config.yaml
num_hidden_layers: 9
hidden_size: 256
num_attention_heads: 2
num_key_value_heads: 2
head_dim: 128
intermediate_size: 1024
vocab_size: 4096
hidden_act: "squared_relu"
norm: "rmsnorm"
norm_place: "pre"
norm_eps: 1e-05
positions: "rope"
rope_theta: 10000.0
rope_fraction: 1.0
qk_norm: true
attn_scale: 0.104
bias: "none"
tie_word_embeddings: false
parallel_block: false
extras: ["capped logits"]
init: "trunc"
init_std_qkv: 0.0296
init_std_o: 0.00699
init_std_up: 0.0296
init_std_down: 0.00349
optimizer: "soap_variant"
learning_rate: 0.00538
beta1: 0.95
beta2: 0.95
weight_decay: 0.12
lr_head: 0.00779
max_grad_norm: 0.5
warmup_steps: 66
schedule: "wsd"
decay_fraction: 1.0
decay_shape: "linear"
final_lr_fraction: 0.0
batch_tokens: 131072
max_seq_len: 1024
doc_mask: true
train_tokens: 382100000
max_steps: 2916
dataset: "wikipedia_en"
Each number is 50 + 15 x the weight over the matrix's rms, rounded and kept within 0 to 99. Layers, rows and columns count from 0.

# up: layer 2 MLP up, 1024x256, rms 0.107, rows 283-309, columns 128-255
# down: layer 2 MLP down (transposed), 1024x256, rms 0.104, rows 283-309, columns 128-255
up283:55 34 41 66 50 50 59 40 66 62 62 66 41 55 41 47 49 34 48 27 56 49 55 25 52 52 40 53 51 64 39 22 50 43 14 36 68 42 70 46 46 37 37 49 22 51 46 53 25 58 57 45 46 42 21 51 29 31 61 47 67 37 53 67 47 43 24 42 69 19 69 58 29 50 55 45 48 57 55 45 49 52 50 69 77 55 51 55 64 41 49 35 45 63 61 49 50 75 38 49 54 30 43 64 65 62 49 59 42 59 69 39 54 49 41 61 51 57 49 25 32 66 36 55 48 45 60 42
down283:33 63 42 50 68 86 47 41 63 44 60 66 60 57 43 50 36 57 54 33 31 36 85 53 49 50 67 62 33 53 57 62 47 75 58 53 48 64 90 56 46 59 56 51 65 26 27 30 80 40 32 51 50 53 62 38 52 34 70 44 55 52 48 64 48 66 60 38 57 45 42 42 35 38 36 59 44 63 44 54 45 92 47 51 49 48 69 35 50 70 45 66 26 60 63 71 38 70 82 65 34 42 51 54 58 38 75 41 53 63 60 13 45 55 52 49 48 71 66 33 54 52 40 72 63 49 47 49
up284:63 38 46 60 59 41 70 59 37 89 65 54 53 31 60 55 76 32 66 37 50 33 44 31 69 92 38 58 34 37 66 63 38 64 33 11 70 70 47 47 76 60 32 37 63 46 47 46 78 13 35 56 60 25 79 31 55 55 32 36 30 55 46 39 75 47 76 32 33 26 58 92 56 59 32 86 61 60 65 39 65 44 51 27 47 64 46 44 31 44 08 59 46 56 38 17 52 44 21 43 51 30 41 40 56 56 57 65 63 52 34 49 75 46 48 60 17 46 33 72 52 84 56 42 69 80 55 22
down284:09 56 34 40 61 36 37 33 36 56 29 42 55 80 48 35 62 41 33 35 37 49 72 59 55 36 39 46 49 55 63 50 41 53 49 63 70 43 75 40 79 59 57 73 66 40 37 60 61 24 40 56 68 45 79 51 36 85 59 76 19 42 38 59 41 68 25 41 79 57 77 55 74 38 40 40 47 66 61 69 83 56 41 80 44 50 42 33 61 44 37 40 73 42 29 40 51 30 76 61 74 41 48 71 39 37 46 52 75 44 39 37 48 59 62 49 58 68 56 41 70 54 46 41 61 41 64 48
up285:48 37 58 39 59 53 51 15 73 54 67 49 35 44 36 70 39 52 37 49 72 50 67 45 66 65 44 36 24 69 27 33 48 69 63 48 31 48 46 66 61 51 44 47 63 27 51 48 19 27 54 37 50 48 58 56 42 39 73 54 52 76 62 44 40 53 29 40 38 31 22 36 75 35 45 42 72 77 60 47 54 60 44 61 47 36 59 39 63 29 37 31 56 66 70 37 48 73 79 51 65 39 81 56 47 66 47 31 52 53 68 80 26 41 31 38 29 52 34 19 12 42 74 30 59 37 34 32
down285:51 48 25 41 53 74 71 66 74 75 24 45 44 34 54 62 39 71 60 69 77 49 25 45 50 60 50 65 41 67 70 71 61 57 54 65 72 61 38 61 28 44 25 46 30 24 51 69 45 47 39 69 65 51 74 27 36 38 62 36 56 50 45 31 61 24 38 55 36 36 57 43 54 19 55 43 54 49 65 28 68 51 41 30 35 54 47 28 72 41 51 65 48 45 15 36 56 39 38 60 74 37 57 75 59 33 30 42 58 79 44 51 57 58 60 31 46 47 75 71 38 41 89 50 22 51 46 56
up286:63 69 58 39 59 67 58 43 59 45 63 27 53 60 64 46 64 54 54 53 59 35 53 76 53 69 61 30 41 42 63 63 43 36 61 32 99 35 34 74 36 37 27 69 60 78 65 62 59 41 51 53 60 49 36 47 43 49 63 58 22 92 48 73 40 66 34 58 46 51 55 38 65 58 41 36 63 36 52 33 74 38 80 40 47 46 40 69 39 35 36 40 56 57 34 57 68 44 59 23 60 80 52 48 54 47 45 46 47 53 62 32 48 47 39 43 44 33 76 36 51 43 67 28 54 56 51 34
down286:33 40 60 32 32 52 47 59 15 53 44 35 48 46 19 59 66 79 56 39 47 16 44 37 55 65 48 30 49 78 32 55 76 46 78 33 44 45 57 53 70 33 68 51 43 36 53 53 70 41 72 32 52 47 63 47 31 36 53 59 35 50 43 33 50 35 28 44 43 43 36 19 30 56 70 11 30 34 53 39 53 50 14 53 61 68 36 48 40 68 70 76 70 39 55 62 44 46 40 42 49 67 26 63 35 63 58 63 30 62 41 54 42 42 57 64 56 44 50 41 44 59 74 63 24 38 64 42
up287:46 59 28 27 52 68 67 58 60 53 40 63 70 27 59 39 51 34 61 59 56 45 61 73 26 41 52 74 40 58 52 27 53 90 40 38 47 60 45 37 50 63 41 18 70 37 62 67 51 42 52 77 71 32 34 38 42 24 53 47 77 44 73 72 46 38 07 48 65 66 42 38 36 41 47 50 67 59 66 67 69 57 42 63 12 71 53 51 83 47 33 78 59 51 53 44 15 64 56 36 49 56 50 52 76 27 48 22 57 77 68 49 58 39 52 46 52 60 53 77 62 61 36 38 52 17 38 38
down287:26 84 63 39 60 61 48 51 32 79 31 56 55 29 43 60 52 43 79 47 57 29 33 44 33 51 65 43 51 77 71 58 68 52 62 70 68 62 41 58 49 38 40 75 46 38 36 25 58 60 35 50 74 44 27 47 33 31 53 52 61 56 49 62 61 23 41 56 68 23 64 58 65 37 74 42 38 40 58 68 36 55 36 46 75 51 56 28 64 57 53 45 34 40 53 53 66 56 60 53 65 66 90 35 59 38 43 58 63 50 54 77 37 52 50 65 43 54 42 47 51 51 53 33 57 44 72 82
up288:31 33 45 51 37 37 52 45 44 75 81 83 36 12 38 45 58 19 52 52 61 70 58 56 60 38 48 54 45 70 53 55 49 61 64 65 14 61 65 52 51 64 50 40 28 65 17 37 69 47 72 75 48 40 64 23 72 47 40 55 40 21 40 29 47 51 69 55 46 63 30 55 49 59 59 72 59 67 49 56 42 29 54 70 34 41 54 58 46 34 49 36 36 46 64 58 42 31 55 56 59 14 63 47 63 59 50 67 56 30 69 36 57 44 59 50 71 68 47 48 57 34 36 61 73 56 66 42
down288:66 70 34 38 46 50 47 69 46 41 51 54 43 37 44 62 28 49 64 47 30 64 42 46 50 83 63 56 63 77 61 40 42 46 50 66 60 40 57 55 67 68 67 74 41 65 72 28 64 71 40 46 28 47 48 64 39 59 37 47 35 46 41 19 51 56 46 56 50 60 47 50 42 55 48 41 46 33 51 13 78 37 72 31 25 69 48 36 58 34 61 62 56 45 55 49 81 67 70 37 66 50 31 56 49 78 47 48 40 62 63 46 77 60 29 76 51 58 66 48 49 16 53 68 73 21 33 56
up289:47 53 52 53 30 43 55 48 63 88 41 56 63 50 47 81 55 61 37 71 29 44 31 68 77 44 40 63 46 48 55 43 39 39 26 60 60 51 59 21 67 56 68 48 68 54 74 26 55 40 53 46 64 58 36 19 47 57 75 37 65 46 62 62 43 70 60 46 52 43 29 37 48 67 49 55 59 38 53 63 46 27 43 35 52 37 62 34 30 37 46 67 35 43 45 13 54 65 51 37 47 55 73 56 71 37 38 60 50 65 36 35 26 27 58 42 61 66 44 43 33 40 56 48 42 38 29 33
down289:35 52 65 40 62 57 40 35 61 22 26 43 27 54 57 56 52 39 57 55 67 53 57 47 29 58 49 36 46 55 50 47 45 43 38 54 64 35 39 46 45 14 73 36 43 60 48 63 45 17 45 51 51 28 38 70 61 66 44 50 82 54 25 42 44 12 65 66 40 61 39 78 63 56 47 45 42 53 41 23 51 77 58 59 39 45 22 55 39 56 48 62 73 50 51 51 09 42 42 59 25 62 61 46 42 62 62 65 34 39 50 69 61 50 41 61 40 49 49 89 65 51 64 30 72 70 53 55
up290:52 60 41 43 36 54 59 52 56 76 40 68 41 52 55 59 29 42 46 57 47 63 57 31 48 50 42 52 50 21 21 51 56 58 31 63 43 58 44 48 78 36 47 51 46 45 60 42 48 19 67 36 52 18 69 57 70 61 19 49 78 70 59 73 43 31 47 52 44 65 36 06 88 42 51 46 74 60 35 43 51 34 48 26 29 52 44 62 58 43 68 32 75 80 77 48 65 82 37 35 35 36 61 49 40 44 42 55 36 54 28 57 39 54 18 42 54 56 49 50 59 24 50 24 32 50 42 39
down290:58 84 45 64 47 44 49 36 48 29 59 50 30 66 33 61 72 54 41 45 19 58 48 75 58 41 25 49 41 34 92 46 46 40 62 77 39 81 65 29 57 57 42 62 71 29 53 61 52 73 33 42 40 59 54 44 61 27 36 74 25 42 32 57 74 66 44 88 52 43 39 63 78 38 56 48 19 58 40 62 42 67 52 62 39 68 57 53 61 64 40 53 42 36 39 36 52 50 47 39 59 71 37 45 62 30 66 40 77 34 93 46 40 34 54 68 83 60 52 39 66 62 51 62 22 62 64 71
up291:65 49 56 30 45 54 54 81 67 54 52 32 57 28 68 54 64 54 42 25 46 82 51 55 38 33 64 54 33 42 40 59 48 49 70 58 58 43 49 14 79 52 73 79 53 22 50 46 35 69 64 66 49 79 39 42 35 44 30 34 56 53 64 62 50 39 55 56 55 33 53 48 51 62 68 42 28 21 46 19 48 52 49 50 92 67 62 48 58 46 34 46 66 41 52 64 61 59 22 71 76 45 54 73 50 54 40 41 55 38 45 57 54 41 39 49 47 34 51 48 46 35 56 52 45 42 50 60
down291:71 41 39 63 29 55 52 40 37 58 49 61 57 63 35 52 41 79 44 44 52 39 64 24 32 39 46 52 54 38 46 65 26 44 41 66 85 72 50 53 36 44 48 56 73 65 54 42 41 40 64 89 50 56 62 44 72 58 57 40 45 64 73 45 51 35 39 47 62 25 70 44 46 53 32 44 60 46 40 49 19 44 71 39 28 45 98 48 47 69 18 38 36 76 49 48 74 65 48 55 43 70 65 42 51 25 85 50 32 36 71 74 53 54 50 07 49 67 32 54 56 56 47 57 38 68 43 54
up292:39 60 32 62 43 74 58 51 53 14 55 27 46 40 62 35 40 30 64 42 66 70 55 31 74 37 52 20 64 58 58 74 62 47 42 23 59 76 54 32 50 39 38 48 29 36 50 41 66 83 46 40 75 44 51 52 30 43 31 21 26 61 39 38 67 59 63 43 66 63 70 54 31 46 41 60 57 46 50 43 57 39 45 52 53 34 60 52 50 61 69 70 69 48 34 40 50 15 49 54 44 40 70 25 71 36 46 54 45 65 33 14 46 56 28 41 65 42 48 46 38 72 61 26 54 46 44 60
down292:51 67 51 57 58 48 68 41 32 33 39 39 42 32 50 37 43 59 67 67 53 47 48 84 70 63 69 58 36 75 52 39 37 37 55 48 43 44 40 55 39 48 59 42 75 49 67 60 25 51 40 60 67 54 62 46 44 48 45 50 63 49 55 32 40 57 61 68 50 63 44 33 49 32 38 30 44 87 43 14 29 45 49 61 30 64 49 24 33 31 22 40 44 50 60 44 37 27 43 39 37 56 77 66 33 53 72 75 62 65 58 48 44 50 61 50 57 45 41 35 56 72 64 22 46 39 75 57
up293:51 54 34 65 55 80 57 57 87 56 55 71 43 59 57 12 49 47 86 53 30 74 47 56 49 18 34 56 31 30 63 47 37 72 47 68 53 50 44 78 52 33 47 41 62 26 43 39 57 61 44 41 50 59 29 52 62 66 67 65 57 54 64 52 55 46 53 41 45 39 74 65 62 50 48 46 48 51 31 27 47 46 43 43 68 61 68 39 29 57 72 40 52 31 19 59 53 57 39 30 48 39 40 46 52 37 41 30 67 12 26 42 59 63 22 77 79 28 40 61 60 53 42 34 30 58 30 04
down293:27 09 64 57 53 60 45 34 58 53 50 61 21 43 43 65 43 33 43 57 42 71 45 30 59 38 48 41 65 55 39 40 24 35 72 10 57 35 51 64 12 40 34 53 28 47 50 31 60 38 32 58 57 54 33 64 35 59 52 43 69 28 83 31 53 31 44 57 48 33 54 28 34 61 27 39 49 51 46 51 40 38 42 70 48 52 54 68 28 28 52 00 69 37 57 35 41 66 74 40 20 62 21 45 58 49 56 71 37 47 48 68 44 56 57 45 59 59 52 37 46 83 45 31 45 39 28 56
up294:79 56 47 21 23 74 50 34 28 39 71 47 48 54 45 45 76 32 37 63 38 51 39 46 17 79 40 30 68 41 35 75 05 43 65 54 56 47 81 78 57 32 54 59 49 53 41 83 64 57 55 48 49 56 34 60 52 40 43 52 57 20 50 39 30 58 43 52 41 45 55 26 23 53 37 22 40 42 52 21 31 66 57 52 31 83 48 39 73 35 35 35 38 42 55 47 70 32 44 63 77 22 38 60 37 21 69 40 36 53 62 51 40 45 32 43 66 51 46 38 67 45 29 66 47 67 58 53
down294:54 07 33 35 35 70 56 57 55 24 75 35 64 59 62 70 31 28 54 48 62 60 57 40 66 35 71 49 34 70 41 32 54 36 38 35 71 35 05 69 91 56 34 54 78 33 52 50 44 65 23 60 65 64 69 56 41 57 56 56 37 51 66 68 80 84 28 59 53 42 37 60 35 70 65 46 53 82 80 40 12 46 43 61 51 41 40 37 44 31 31 61 28 22 45 61 38 40 18 27 61 34 15 48 60 77 72 26 38 50 63 67 39 54 75 59 53 83 14 50 55 49 48 51 62 41 57 50
up295:32 79 38 77 25 42 09 24 65 35 62 71 43 44 00 56 47 25 78 68 53 48 51 39 72 42 53 31 63 38 38 47 43 45 67 54 04 84 53 51 60 04 58 78 43 62 40 62 50 34 60 37 43 29 52 39 60 42 35 37 26 37 53 32 63 15 62 53 21 70 85 20 82 50 36 54 74 78 62 21 47 47 55 50 39 65 51 47 74 66 35 34 39 53 62 33 44 66 46 61 56 22 42 52 99 86 52 44 66 44 41 46 51 59 45 50 40 21 62 31 53 46 35 57 41 55 40 59
down295:21 48 74 49 24 46 80 33 45 61 50 56 61 37 42 66 42 57 39 45 40 58 44 61 52 52 81 35 84 65 73 67 36 53 56 74 59 54 58 39 57 32 74 81 16 59 12 62 69 37 62 48 63 47 82 23 40 75 71 61 58 45 79 21 80 77 99 54 34 49 66 55 63 41 75 35 84 47 32 64 52 42 94 46 55 58 59 34 43 64 40 62 57 72 62 34 52 35 45 66 59 53 58 81 55 47 71 49 93 39 66 49 71 82 43 48 54 35 56 07 71 23 45 87 59 57 54 64
up296:36 73 31 48 47 52 37 45 49 48 57 49 63 48 35 55 50 41 63 27 55 50 59 44 41 63 59 69 76 43 44 53 35 50 55 80 41 72 81 91 46 55 49 71 55 70 57 58 44 56 43 28 80 11 76 36 54 49 36 54 38 54 64 28 10 43 38 46 52 85 42 44 54 40 54 55 47 38 30 49 58 41 55 60 49 53 40 34 48 45 69 68 47 57 39 38 75 69 53 42 46 48 81 73 46 50 62 65 46 57 41 61 26 55 38 57 35 44 37 34 37 47 40 65 93 27 55 62
down296:33 53 69 39 74 57 55 28 37 15 52 52 51 52 24 44 57 77 56 39 39 36 71 54 57 50 45 65 30 43 60 50 74 71 71 46 43 42 63 57 31 55 25 34 41 52 66 56 64 42 48 45 79 59 53 35 56 54 41 42 34 66 20 38 73 39 31 34 67 59 56 43 26 50 44 28 58 47 33 41 47 35 29 57 53 34 61 52 44 47 60 37 79 46 44 37 35 80 32 41 47 28 36 56 25 40 71 33 65 45 61 66 61 31 58 55 50 87 69 27 50 17 42 67 56 55 67 43
up297:49 30 69 26 67 39 35 19 64 82 65 66 37 47 56 37 60 60 56 57 52 02 51 43 44 56 44 68 49 46 27 19 47 19 40 35 45 70 35 25 91 25 63 43 48 52 39 52 75 37 64 62 80 35 41 33 71 58 52 68 20 68 37 63 41 65 71 24 60 54 78 42 59 34 59 37 57 30 39 69 32 51 53 61 52 42 64 50 91 21 69 64 24 35 44 45 73 47 45 30 37 43 35 83 52 65 39 54 54 28 19 54 65 84 40 60 48 25 59 38 44 36 40 30 33 44 58 38
down297:49 31 36 57 61 45 46 56 42 51 53 51 22 57 35 65 51 37 51 70 61 60 62 36 54 31 26 54 39 46 47 71 45 42 57 52 27 44 58 46 39 64 69 40 24 40 42 55 67 56 88 43 46 61 78 46 50 31 59 43 35 59 40 30 36 51 47 63 41 49 39 50 39 41 42 55 54 39 54 46 45 62 64 50 59 53 51 59 17 45 45 88 79 68 55 62 56 80 65 48 73 59 31 38 65 59 68 43 51 43 86 58 53 26 58 51 49 35 64 34 68 36 49 48 36 30 62 52
up298:66 44 14 67 64 68 74 36 45 45 36 45 69 39 56 36 31 14 60 28 70 64 72 47 82 50 48 62 57 39 42 32 82 76 47 66 49 50 17 43 44 61 65 38 57 44 35 53 62 59 35 45 17 37 57 60 43 50 69 43 80 37 39 25 43 40 56 69 60 39 38 33 38 46 55 59 72 72 46 37 49 81 45 69 47 70 48 65 45 64 31 58 49 36 69 43 39 60 48 38 36 71 59 43 77 43 58 37 73 94 55 49 55 29 61 62 50 32 34 49 59 51 70 44 29 51 16 81
down298:57 48 32 63 54 56 48 46 20 40 23 32 99 40 63 70 38 58 39 24 38 15 12 64 45 57 64 27 57 64 52 24 72 37 74 42 44 58 44 63 35 20 65 82 55 63 38 56 46 55 73 51 39 49 33 36 46 54 52 43 45 58 14 28 44 54 43 79 64 10 41 58 38 76 51 11 21 61 32 51 54 72 61 70 70 50 24 45 65 48 40 46 61 45 48 65 61 33 46 41 58 56 64 27 48 61 37 60 43 56 58 73 40 51 64 52 41 47 63 53 51 48 61 47 38 63 62 42
up299:49 48 66 50 81 61 43 08 27 45 56 51 49 58 60 42 30 50 60 62 23 56 63 50 58 62 48 44 72 53 34 58 44 34 28 46 38 31 54 53 75 45 17 68 55 78 52 54 60 24 48 42 58 60 23 34 63 40 25 63 53 40 16 44 46 68 63 35 44 46 35 47 40 37 44 60 53 48 41 52 49 64 51 67 62 59 38 35 47 69 53 59 57 53 54 49 46 22 54 40 43 43 78 36 34 70 73 54 82 77 46 65 24 51 57 36 23 43 22 48 22 50 75 26 43 59 38 47
down299:13 44 26 63 51 56 13 69 42 33 42 64 58 43 19 34 19 40 30 67 57 52 65 45 60 33 62 42 55 32 47 60 52 29 53 41 47 86 76 51 50 63 42 45 65 78 33 40 55 40 27 67 43 54 37 55 66 53 83 70 68 49 40 67 51 59 78 30 51 51 62 56 55 82 59 76 92 66 47 44 78 59 34 46 35 53 27 51 53 23 83 50 25 37 53 86 45 67 60 53 42 61 45 28 27 50 43 60 50 57 50 50 49 54 63 27 42 59 45 51 57 71 63 73 36 77 52 40
up300:45 65 48 60 66 41 57 43 72 33 67 79 48 63 58 86 60 36 25 40 38 76 55 29 49 44 47 54 51 58 66 70 40 49 47 33 41 65 53 39 42 36 50 59 67 41 50 50 74 54 60 39 41 52 35 30 64 38 49 18 51 71 28 14 38 50 58 50 35 43 40 51 49 36 22 73 32 40 26 32 29 59 70 45 75 18 51 63 54 74 57 67 22 19 52 46 39 63 66 52 50 71 65 65 51 35 24 44 69 31 35 55 59 45 62 60 39 68 51 49 75 68 45 50 26 57 50 58
down300:60 55 59 57 51 72 48 35 40 75 34 15 70 55 39 33 37 70 56 46 70 23 71 39 60 70 68 45 21 57 30 11 38 47 35 61 62 35 38 32 53 58 65 34 36 57 53 22 45 52 51 34 29 16 61 32 46 42 43 47 53 44 60 68 67 36 29 42 69 46 83 69 25 40 47 44 26 54 81 61 59 45 46 58 33 70 35 49 28 52 61 75 46 66 72 60 70 71 56 71 44 40 57 72 59 47 46 49 30 71 48 52 65 49 35 53 57 19 50 53 41 48 62 69 66 55 47 41
up301:73 66 42 62 40 15 49 36 30 50 38 41 31 50 62 53 64 15 30 56 35 63 11 25 48 56 57 29 52 47 82 47 37 55 48 71 79 51 43 42 19 52 56 72 52 43 29 71 35 45 47 56 67 65 46 62 49 67 21 62 34 56 41 67 46 72 77 44 34 37 47 59 56 39 57 64 62 53 68 63 41 55 57 49 51 39 49 50 61 34 65 45 47 41 43 39 51 48 25 46 46 60 55 53 64 71 39 75 39 65 87 78 71 60 76 18 26 87 75 62 59 43 73 61 47 62 51 34
down301:34 74 39 50 61 65 56 80 48 47 61 36 40 35 61 43 57 28 46 26 36 00 53 64 26 43 64 53 62 64 25 61 76 35 52 76 64 61 49 87 44 46 45 38 56 38 63 44 33 19 07 58 37 62 48 60 43 27 25 60 45 41 58 52 42 38 52 31 65 56 45 25 43 44 54 62 68 40 82 31 68 47 65 46 44 69 40 07 44 32 28 50 35 60 48 45 52 27 54 51 52 48 14 55 66 41 30 33 69 49 63 22 65 37 40 64 54 61 58 57 48 74 25 53 47 53 41 42
up302:34 55 48 46 60 60 38 55 52 52 78 39 37 47 36 36 46 41 53 38 28 46 37 46 61 55 41 50 28 13 23 56 64 67 46 52 58 21 45 41 79 48 58 34 72 59 51 74 12 68 51 69 44 32 16 53 45 56 64 57 46 74 51 47 58 36 54 17 56 49 72 28 41 30 50 75 56 45 42 56 49 74 75 58 27 41 70 40 61 45 45 25 23 53 22 45 29 65 34 55 57 88 31 37 59 34 66 75 57 49 45 80 20 65 47 60 37 45 72 63 80 59 59 36 63 59 64 57
down302:55 51 58 72 37 48 57 49 50 38 32 58 52 49 52 57 38 56 30 35 50 66 82 31 47 38 60 41 60 68 54 51 51 69 66 37 57 32 71 33 34 40 36 44 23 75 55 17 44 31 65 63 61 55 47 48 36 47 48 42 53 43 47 58 64 40 33 45 49 48 50 57 47 58 49 50 45 38 54 44 46 70 36 46 61 39 94 50 75 62 49 63 53 80 52 51 49 67 52 72 62 69 39 64 54 80 50 57 68 40 46 31 62 52 53 47 70 38 65 05 46 45 51 31 69 66 26 55
up303:59 37 64 45 65 45 59 31 79 48 61 41 58 49 68 28 66 23 46 41 62 28 42 71 34 33 75 59 56 48 74 49 41 67 27 73 35 59 26 28 39 22 25 21 66 58 50 45 64 48 36 54 54 45 46 48 35 56 48 11 56 64 60 58 42 78 66 43 69 59 26 35 85 55 62 64 35 26 54 70 31 48 33 30 49 46 70 53 75 80 26 73 39 39 66 26 33 61 35 61 47 39 61 56 64 60 17 92 74 73 67 37 50 55 58 68 74 35 37 66 59 76 45 63 56 49 34 64
down303:53 77 41 48 53 38 41 65 50 45 34 79 73 62 47 59 19 42 27 43 27 55 66 42 39 66 46 14 49 64 41 43 39 33 39 42 35 71 51 74 71 75 40 29 63 44 69 38 43 78 69 55 51 75 43 46 48 54 48 61 66 50 31 53 51 44 34 67 50 45 68 49 47 59 16 75 74 51 56 59 71 52 48 64 48 19 65 74 58 49 62 65 62 61 67 53 42 29 78 46 61 41 40 43 60 62 44 42 60 53 61 34 51 49 21 40 45 55 66 37 48 33 53 42 42 49 94 26
up304:67 37 39 48 39 65 58 48 40 35 48 48 42 64 15 63 52 68 55 67 39 34 54 26 64 55 62 34 67 78 51 34 46 28 35 51 41 37 61 53 36 53 55 15 42 47 64 26 48 57 38 61 39 77 50 40 51 49 60 67 66 55 63 53 41 70 44 39 57 51 14 70 33 27 49 72 59 41 66 63 50 41 61 57 70 91 43 54 47 50 38 49 61 26 61 63 43 25 56 62 62 50 28 44 43 50 43 29 32 53 54 35 61 25 48 58 22 49 74 68 36 37 37 32 49 39 46 45
down304:58 63 47 63 44 41 63 50 63 39 36 46 32 37 55 49 43 42 28 59 05 56 56 67 66 26 38 73 33 47 48 61 39 55 28 57 58 59 34 56 50 41 69 49 35 46 63 48 61 39 54 34 66 68 70 46 74 54 49 45 60 80 48 40 27 47 64 45 36 60 73 52 42 66 58 45 63 67 36 39 57 34 73 47 42 51 33 37 43 49 29 70 57 42 44 44 36 41 83 61 74 66 37 54 57 49 26 81 75 34 53 51 34 73 54 44 37 40 48 42 58 46 95 38 50 49 62 52
up305:43 34 39 40 29 22 59 69 46 53 43 21 45 66 77 83 61 46 89 29 46 17 32 67 00 23 41 75 35 38 12 46 29 73 25 25 46 35 30 54 37 77 51 79 46 49 74 61 42 41 50 57 53 47 25 21 45 65 48 61 58 56 46 52 39 48 72 45 25 58 30 27 44 58 64 50 60 37 50 64 62 36 71 28 53 63 39 48 64 69 63 57 59 49 74 15 40 54 51 44 32 47 24 59 67 59 48 73 58 68 64 47 59 44 43 67 20 28 53 76 59 78 67 42 68 69 62 50
down305:41 62 45 64 60 29 63 39 34 49 58 22 74 31 58 30 45 33 51 77 46 51 63 74 37 59 47 73 64 59 47 89 51 68 59 80 63 28 88 22 43 55 37 52 62 41 38 72 38 45 73 44 66 42 41 26 37 76 67 54 50 48 51 40 64 53 39 63 47 67 25 61 43 50 45 54 34 52 12 31 24 64 29 58 72 58 50 53 18 47 49 76 42 42 57 19 33 55 35 33 32 54 46 73 44 53 74 48 65 39 34 61 50 42 63 59 48 54 58 40 45 19 60 60 56 37 66 62
up306:60 73 62 41 36 43 55 67 65 53 28 49 36 72 53 45 54 58 62 42 69 60 48 52 36 39 53 61 52 59 39 47 26 38 70 63 66 58 51 66 48 41 64 48 49 32 42 60 55 56 27 28 41 48 58 45 60 46 72 61 73 44 60 35 42 60 29 62 59 43 35 45 68 79 69 69 67 52 18 78 50 37 69 59 37 69 60 10 34 45 79 54 37 56 69 27 33 61 53 41 67 50 42 44 53 48 26 71 18 58 23 63 34 45 64 77 25 58 27 51 65 64 63 66 57 34 40 45
down306:62 61 50 52 38 41 37 59 70 27 67 55 77 54 46 65 60 64 56 43 69 68 50 46 62 50 20 52 50 77 50 49 57 68 65 75 26 58 40 44 48 41 36 93 60 41 17 64 90 57 61 27 52 36 57 49 57 68 49 41 44 35 48 76 49 32 37 54 55 24 44 45 72 29 38 34 20 24 56 68 39 81 45 63 28 40 65 71 52 43 43 44 71 56 54 61 39 55 30 39 60 43 48 59 61 78 57 49 38 45 58 58 38 53 48 32 86 62 59 45 34 44 48 00 14 58 80 38
up307:35 43 36 62 58 42 32 59 61 50 62 36 48 65 43 66 27 24 41 51 31 72 15 33 53 31 52 57 71 44 53 46 51 38 43 33 18 44 46 48 41 65 33 60 47 56 30 52 41 68 44 61 36 25 58 35 32 67 45 47 47 80 66 45 48 96 88 25 62 60 55 21 66 50 33 63 54 61 73 53 45 52 46 38 71 43 70 61 40 35 33 31 56 63 51 42 30 51 39 52 51 74 71 77 59 28 63 52 63 31 71 63 59 56 30 40 45 16 67 50 41 52 42 47 23 22 58 48
down307:50 56 42 72 65 36 53 30 53 35 31 32 50 43 53 33 52 13 70 46 32 53 45 50 27 47 64 38 42 58 60 71 47 30 37 70 83 42 74 41 45 39 60 33 44 57 37 49 66 41 77 68 41 63 57 76 42 48 40 46 40 24 52 61 56 35 27 38 37 45 23 46 47 41 81 36 41 39 73 56 22 80 45 86 51 47 29 38 65 47 77 45 49 39 59 39 53 99 47 35 73 46 55 23 49 58 52 50 48 21 37 79 31 53 61 70 52 47 72 76 40 46 41 54 57 51 54 46
up308:82 49 38 67 48 76 69 58 45 57 48 38 29 57 40 51 42 54 50 40 48 81 57 65 19 67 56 45 45 38 55 71 45 28 50 51 31 54 71 61 74 18 39 43 47 32 41 55 75 55 54 10 59 51 54 39 30 21 62 73 53 25 32 67 41 43 45 50 30 55 58 41 79 54 55 51 41 45 67 55 42 61 47 46 31 29 49 67 80 57 52 63 37 54 43 43 42 38 37 62 41 41 58 19 36 50 41 63 56 38 62 29 30 73 43 32 61 39 73 41 49 50 51 45 55 67 06 67
down308:59 50 44 31 73 54 51 40 53 63 41 61 35 64 57 56 22 47 72 39 52 47 38 66 45 52 48 72 45 87 54 27 52 54 18 39 69 50 18 25 82 72 46 75 57 56 31 52 74 59 24 31 56 48 54 46 42 44 70 34 45 54 49 59 57 58 60 41 51 71 53 56 42 27 58 49 38 49 29 57 29 78 31 35 57 57 28 52 69 54 41 23 60 59 42 70 25 51 61 34 34 52 71 42 38 54 36 46 25 53 33 39 19 19 32 49 71 41 44 85 49 53 48 63 51 47 57 48
up309:46 80 40 53 47 49 35 61 16 67 49 78 61 45 27 44 49 73 49 58 36 51 54 46 79 72 65 45 56 23 70 24 49 73 47 59 71 30 45 60 60 40 55 45 52 48 28 50 56 55 73 50 42 53 37 51 59 16 60 32 57 53 31 66 64 30 42 52 57 34 59 43 26 21 39 65 45 75 65 43 55 60 50 54 33 37 32 79 39 28 45 45 65 24 75 64 43 50 74 72 57 23 53 41 48 20 59 23 74 35 42 61 61 46 63 16 61 41 53 59 53 25 67 62 51 46 29 59
down309:50 04 55 44 60 57 53 40 62 56 28 51 47 51 34 50 24 37 32 30 63 42 60 69 08 49 51 76 42 59 74 60 53 41 58 46 52 67 41 30 26 39 56 29 62 61 69 15 43 58 41 58 47 35 62 64 67 42 56 61 37 56 19 63 48 64 77 51 47 67 46 41 60 41 45 24 47 34 42 28 51 34 46 35 33 44 60 15 49 45 38 54 59 51 48 69 38 42 41 51 65 54 41 53 54 47 65 57 58 28 49 69 51 73 36 56 67 64 44 46 51 37 90 35 55 61 53 52